From a checkpoint of a small transformer trained on Wikipedia: 8 heads of 32.
Each number is 500 + 25 x the weight over its row's rms, rounded and kept within 0 to 999. Layers, rows and columns count from 0. Numbers have three digits each. The size before them is the row's rms in percent of the matrix's.

# layer 9 attention output (transposed), 256x256, rms 0.0901, rows 194-219, columns 0-127
100:502494519495549503510509514525545470507434480555491487500454467468504503522529514487488476495512466483513502535513498503472504498505503450454518491477467527482511521493502528495505508542478480501498494469514475540492516466471506533489514554533490505489508492473492487529492466479545543505469524492498475504521494507521542524486527467543512502504508508496537467493506516514472489502500
103:527466502499491517447521469522476530500536490521525499496498490469526492483502477492482521473493441517488503548475467466505520514541488519479493530494501490523510491492529493503496513517498515463513482470482518509533486509500499560502522516542524491538543490509503474481512537504497486476508544500550502484483487481506529499494471451475504521487491496518478452500487487498487529472499
113:477524481500490492497482480489497463494477549455531521498527511498492502525466491526532521529513488486511456547475465572499515508517495501519470499532551508518538475524469506490532513562537475522521501498459520519484483480519482500534470515501505514478527461511504486494518496495522521495485488479511506489486492506509490453458517474517501476503462498509499462545498491517539560465482
107:517450464483498494523498503485498492527491479514480516489511458529524495526497491513492497468518501543488484490495501524433537519483550497491473416559520517503447498508477502503503476467501491540459516460475496520520453527479507539508477525494482517469502517512505523489532525545515522486502470485472444485515496512486498515466505534485558508454478512503507484497485486496496522515452
103:497495477495514481498526513539531493503458510482496473494505495518494481520493545535539467493472478484523509515493479520461487511532458537482540561484518493502518504512474461491512490518510496486473484515511505520497472524490501495469507484498502541510519475493526487536506489518518483510535463550476486495466490480507539484487492496523471508528486481541507521487470517496463479448510
100:502508499486505530463515476486539481457521512489463493491505494463496506513545509458460467485473478468501480510524497468507477491484483492516498503519505518506524459495488519529474493540481503484475508493530509509513505505515478543529507504472502510489497454488482486460559460503496502550491510478493452496492442457504506482479497513534457480513493514484450469515487470526505460481510
100:501483486526473466456510461486542478493505454555499484507511494490506468469491527480498502494574512510519483476500538470498471523495534498440486523500511506517493522527479514479492480458533485487533487484484525504521510505529504523514461478460508526464502493494470513482482493551527457528490481519525485510490486443486473477500510506512519485528508520547507519521476505496488472508466
102:460540494507480542500532502467487529526532506492500538494449540530472511502495510496497488509482497458507541516453548532514522495490538483483519484506497516510509495499511482528456510527499560546490502478461526553543485480497495529458514503488447515529515493481468462458507545535503499484506506498536517541511491449470502483525474472500505499490504509506497480490484534468503514504486
107:472522496503496466482488469505510536499466495485455505499496498507512539492469469512448518488486524468525521481465482487491499494449505505515494457494505429496511495505536479525518511555514482493498516485506454531483528476476497473460506489523512532511473541493479503500528482474486474474503483465511553517552514536494507479504466473479511484506485503476546462513482440491508498515537
111:505482520484449471499505503517493499512516493484468465535518495477531528504495512447500464509475488497477483504463500488491467519486473496524557559456498496499483483508512511499505441469528488461466485491507504512533504522506469514489506458464486471521500507498485489515553451502488527445491532505526510498491484474477545525528487533520522487531532471513491500503511506505507462512476
108:497471470550512494506517481460493491519488513514516487519489541484474485478499515527531487511515472515497484481510488469487521512480509485507458498489484494487458493513509519498474500521516491507477500533488494485448512494575538462481467518491476520488525494526463533501553510520482502526471502459536508500496538485482510475544543488511488480466464475499561472504501503440498469547487
106:497515470481475521517496534539519551511496518498459463514500466506534525498522532505474536471491494471514501501487511494530528519486514496540536445520485503501530478537474511480506475490499472549458504528519522485525491488449488483508535479493484493526509490500511500483502493586540494488480529484512462508544480459543495522553438473491476491514566460515446474508503485507510451471491
110:494510462529487459503481503502498507491472520506523502519530491466507499508456541488510489527482442486529515458504487544538483489480529519541489494540491507447524511500451520531534522530486527503510485471476507524508508502490482520466543531486533492539487510527479500538525465499534501475506526492496537523518485536469465497515521468448529528558506531495494451507493472459523470534511
119:486487496505488462503510453530448489474530490571532492533498495463455478500500472508465511495490465470532529484516508517488504511508503516510535540468504492509498552492448475470495508515501507480486473476480495482477504503499511482496489520482503461493465460464551521500455460514499487511483514500512474519495477470512529496504551456487478464480467494542521463524519535511514516530508
107:504554476535469507462519479524465514520518469540494493492539490439548463500496490515493502489534468495497550485484514496528500510511549484497473500531481584544510507456435513481477480486476494531478501473484503483533494494539506483497498511482477503473505516533532514460489534502516502495481505487494543469500476517495452478485523495605507474495519513535511506479507540533489473489489
108:534485486462489472504504486475523485476538506471531542522527531499537452519482495494497475519528475534533480505472503500494491519491477539499492464511501508518463521551503489502518498495518489446497506476472499507480561485506560513524470520509482496488508483493537444477512539474475503543536467503500467531486496528510542504473515524504490504497513503499476512511501461496473490500464
100:460492467499500492519505477476485482533479520488527498525458524483466482499479521473524508499528501450455464469537501494525524458504559479529486501477492527559523528491487477504513548534539466508497512455490494477473456517496467483502498507502498489510498486501481483461523513529501502523514443457474440481466485485468512454519532481462539482506480515482558479492495504472477488525500
104:507480490527534508503481525510484472466476508489450476538460472527518484536492537534489467526476503507537496515530477477512538496452463484494511530497500508493513525468463476505461518537451467485439524496450464508512506510456530487492492513465533503516494476468528513528509448484549533466495474457499522518536473520533501483489465455517499478467480489416458496516501492502507525478491
111:496522510535481509502500478502538488454490541491509514512512491488497502472507504460513475501486472512508471586569494468528551454509504494442519526473491545513483463493535500492521459511482525435512433510505547473461506496507475497480504474482528458542481527509502475498478477452513470484437509500465511489504488486487492525489505479530502513497512509493491485537486537480463469491474
110:453495492541487489465509503471497505492470475466502467530527471512481507484456533490529470521491527541497536491499505512465513487525459512432570521524527470470477530489502502504528464488514492496510508496419515508483514511537473498487479490474529514490509491549476521472475517500507491514510501541488514511510502477490506495518497503511503457479475522548514505507476492501514481482508
114:514477479518505470469558524494473535542503486477455523499462454515522511536457517545472494504528485530520480483523519516473487519532512504530495457544508520483492468516521520502522505506529472518474509507547501524534481494507522494498496456494541503512497512539501531541522481495470559505511475528481480494499509517498477510486501501514501480501485480488500494501435478501492528473482
112:498531491534510484522506493459511544525495524489491540452497505534485501480549518567512501507478479416554531497517485481542513480496539467510540483493513480507481509526459477499507534502530477523490523495480495468473539449462525452503484487479547499524493485489488461496531438496507528509511560506509536480483497494507461445526486493496541498506493520526529500527480485480501498481509
102:517469524462508482498495522527504484498471484525520496476502528536469521485539530524468502521468497520515497508500508535462527479470509499472490519533518500501482488507535450480561482478505487504526564524498494478510483514506489511501505506506449487462484498527497494523456544491510509442522480478521533458480481475454539496471500472488509449514515466509551492513509470536475507521474
104:502493479528526450454466544494475515514489492494479495469504463537506518502493517539531528492489471536475490477471531516517526512483515497483485480498519482486506554521500534496522457489510486509512502500488512514514483457499463514504502559483508549486482529476453483472478481555463477484460501520502546520470501464483526540474498502527548500491514483469516462495511523450478474500508
105:486495475495530488486480497485485520509491496473466492459529477507471515513505482478455496487492507552520490489472528486532508533481474484523480511478524506495552505503526536530474533560516507503505499514474479527504527438474467458515521522506511537487518492483481470473494479485507484485501474480534469495468497493521488500499523532429509482537530523516506480525472485516546475521503
112:503488518525505478492495544479519449487486485474522517501492520492520472446492525471525510534534523530458492494511498510495496529504517506405476527516492523495475534509501521503479497485478494500530500501514499480505516530485496529524527492477478499460507535518496455506492516507529457507496466509483566539505495518516501485527516489503464471490493497493499533512501499532488511529473
# layer 9 attention value, 256x256, rms 0.0983, rows 195-219, columns 0-127
102:508521487483470462505514494489497482537534489464544464508507492523464508523512517476478525534493486516480537475515426516505503489493509517480452489495517493482501492497519486505511521468505493559480479503543474490515515546482544512532523550470510519493498518497513531468456480515527492525524474447491489504486491483484467491503492491483485508532483499492497545509542492525481458482476
112:534519496521504500532483543470486510483452473528480461470516515493448523501483476525518507511519522480523518485513461498487510509504536507469515501474519471478476473465526495521495489431513482458486495520534472507521523495527511473493546524457511523487494479452494486505501498527493518533523475480497485466479524487514502475521501458512548509440493501488501516494455474509473481506473
106:505504499537486575490482512535494516442476498504527474468479527503537508547472504498488481535493489496546446518511481490518499522507505515548515509492522493487515495512474491477500507528480501499510501477504511510477535498494507473544506509449525521488504447489443515529487516509542502474482506506480516508521540492473506528519489497501516448477489507525515528478509463509540488465531
107:471517495516482476487463490496511466502493538492499525491528504535495508509505532478471493499491490508474484488498442502479527525513445526476532486494485510484478550472478526522481466445469506488513472499493509516483466472504465501481542533478503482509495468484493476448476509516497494516522479473511551478493492513524485467463490467505516494490450547486488443499511517438507466497504
098:488510477478515483526523521454520495530512490501513493495512494522458534511488520516505515523492475463483525449512487486494485515505505513476529482486469527493488503508453493496495513519476471458498498488517469485542529503514495524485475474487515543504435518493568487519503499472505489463510498533483525499495500473489550501512484549501451493509511486551514497482517513517480550519481
099:493469473512509527509539514510557488480493504510536476450508515496522471474554484491493472471470480528427499517545476540516540490484464508467528525501532465539514552495487507508526462472469503457464503498504510510503514471461493552485452519515505496535504477490544510519504461524529510510545513529491527503511514527496500500504462450499476548493490459496492521479497469468505471468488
103:450513526495512452489533530521488528469507525468480450496493493504520551472490474495527501506518501468497516530513469488479515467531497543450457519542508493485480502530517554502517520524538469513478469520519520480543453515497460484493522462471512492507511490478476552493503486501477493520459540481509520455491493467546488560480517530509523494529462495544502537506476494551505500507517
104:470504560500493541513483490466512525511513477501520486575457503500495476527534524543545523519455521500501481520508494492511493524475544508497516491477464525494470442456484516502497492521537516485537475505507491476505508501503506502515507522491488511548528506524481494492497490508474506547544519520522496496502479494484533499468541531505483483555548524497510528526494511491540490512504
107:512501500467556489507518463491450506468531500501511487497493475533529483495476503499479485518500479509506498503526493514495479506485495515473528456494499529505501503483447468508511462489499534486496454486490519512495474495515494526486478423497488496507479507463536496506468515440520488501583506466471531505527502529510483504557513493488413507482533544548484506504552536511480483491461
105:491498515545532501493495505510519482525493496508462536511477505512444483484495469474437490479494471510510499468512494503523549486482479526493542532485465520514492487524516507496507510484521502506546514466518493500535486473469458513516501525522489522519489474506485514514509500505480488512535512563500474547541487550514518534546497495494469487522506504472465494516457515519517485446489
107:521469539466507502533539485465517501513523528495514499514512504460506498519490470527513484520495510473424560504506504489469470518474420508538493531484522533506491496486477497518492520502458508511550498475532502495493495514524501502538543517481508477486523459513494498466427535482506507517534487485438539529488521503503486490506525531492497537486509517508518539483524453513556509514551
111:461499513456488488555521475473493521541497489498527516492488501487462491492504503470511506530493531505491504534465494492493458476487466510499486510505503519440513499529507517532470477507507474513522515479554505509499515471523487481478463522503483532523487469494548490487532488482498455516489515514553498470547508487450521479559527518491505521461491502508498507512454486504469459478500
114:444501471499498457539454473530519487507486477525483484460507480500502478479535545481504503468529492493481521460531538478525526512468445508506508503518485528533543539482448513455488477486517513516517489513495504512493459480472449541447452497495460535483504464547531510494493521471483487506489498510481516512486527536491509500488490470478486477469481461493496489543466484495510512497483
101:500528486470493480515541522487478524572533515548519515462553513469518517487510490479513519448543535494512532521492505484451474526507482523544522490496540504484504507525546499494457478532515472525504498520429529460446526494438473489446470527486467518470472489465495515520507479486508497516584513507492480491503519504458485531512483469503500543506533489533490513476541517508473513521470
106:547453496505563511481520508477479481499474467485516506493480513505509486529478478508482464503493489546557497516505519506586552492497478480523543511505545483469511479489527494475498497452469488538507489536483505526506479509490452505496504473517510544504537457498435529492475502541513507506486468515483499487491517566493505514551538454495542485516472515478498528492483501464499493498523
100:486539505492482495481482544514503535518455493484462513524502500475514470484524456490473479542507541500494492456534491489497518507513505476492507483537538510538512538513473528460477481511501457494459497502533512483486525486490506536522499512513524485501566517489511492469481470527492442526533473501479494481519529484508502527518490522493484491456479511466529503500512523528486520489503
102:546494485502473514541530471493458514533471483529551485505552470484535517522503521506505513519501484490526460480462525489478463519499501524492509445490479506511481527508499492480508524489468528479572503496523535498502488534526468504475446502488486510472489497505533526427550524532516475502510523517532481490484529503500503548458474467476504471472499537570507479520476511466506473478534
112:486484507468522484493489499490463528532522524497523481522526472494508509507484481460477484503541486500470519465505474505493504483539527508521502492489503473468510525500498496447499478496512485451438515463515544493490514517523511548501478509533464496493488529493516494497552482518527532498526493525521534539522474543483436476513490562490443505520537506533511434448497519469431514506523
105:548493520499517511478503490513482446538461538521459489485493500524473497491505512511486486515486508504505523497468489512478529461526457525494465532544486498452464514522502514462476490489522530488500502509548521473519482494462451488470492485460475493491475489463544499498524488486535471485521468498524520523549505535508457474484508469495496528458529501502487452534497513460498498512498
112:522507496508488545489515482470522554504515490508533481448446501504545498474463498513488505521459506537459500493521489470521483504443534470538455505488458475556489501486515475514503465536469501527503491506499473506507514551536559429504505529475501449516480506495462485479511524475549470507527477487520482500493494517482538529472510456518519497559510489527517515520521470504494458481522
106:484519512497518452485450520465590553499500491515513501463504504489502507541543460531495483506494543465462502521438469484504461513495529475511485490479513493463529515497508528526456486535507498523530499483554510467535445449523554475496509516516498504520470509481458527504473484492461507502519544483479460476466564492493524517517521497486529502502525508455535469500471513532535469481510
101:508509522509450501462481529518516521525507483503477485482534507484470492485497455494494512506491459493492472511518561545517460556485503502518523527523485488467441473449487476435485489505493499514423483508483501499492513488524519475482511542494533534530522501493506535523527503480473476482464493523508506498526476511464456529486514531514476499456506517505520515497525524478502462497465
104:484445504509486494526468505533542543472516511504516539516500512495534499477527469487464502506549482531540468545465496503528555461514525454488462502517487515499497500465501512507502515492460521468524503489482495501439503529480497554529461493487533516519506503514479491496460541542497509509491511448475500526525518526484493495549500513496483485475505492529480530512505431535475491465504
105:507522517493465522507474521482509492451501495511511475472439487500503468544482508512501494531518496480528496523527501502477510472509553526519514508525479490497480492509510529498545528524504520472546485502510489503532486494516537572531499467498558490498508544545507533511503453559455466518490515466511503521446476533500525485512525494488469502482528477484525549497526483572467461508473
113:495481448536480514514523492480473446510476458493490504476499523467495499480488493480494501539494488514532526477509503533506572511529460496476542552567459490482482545509473532497532530496492489439484508504486514511490497513499463482469494491529502510537517509471536508474527490504468524533450508545505482513543525506489463486470456481492480513458522480513483489503509512441467505533478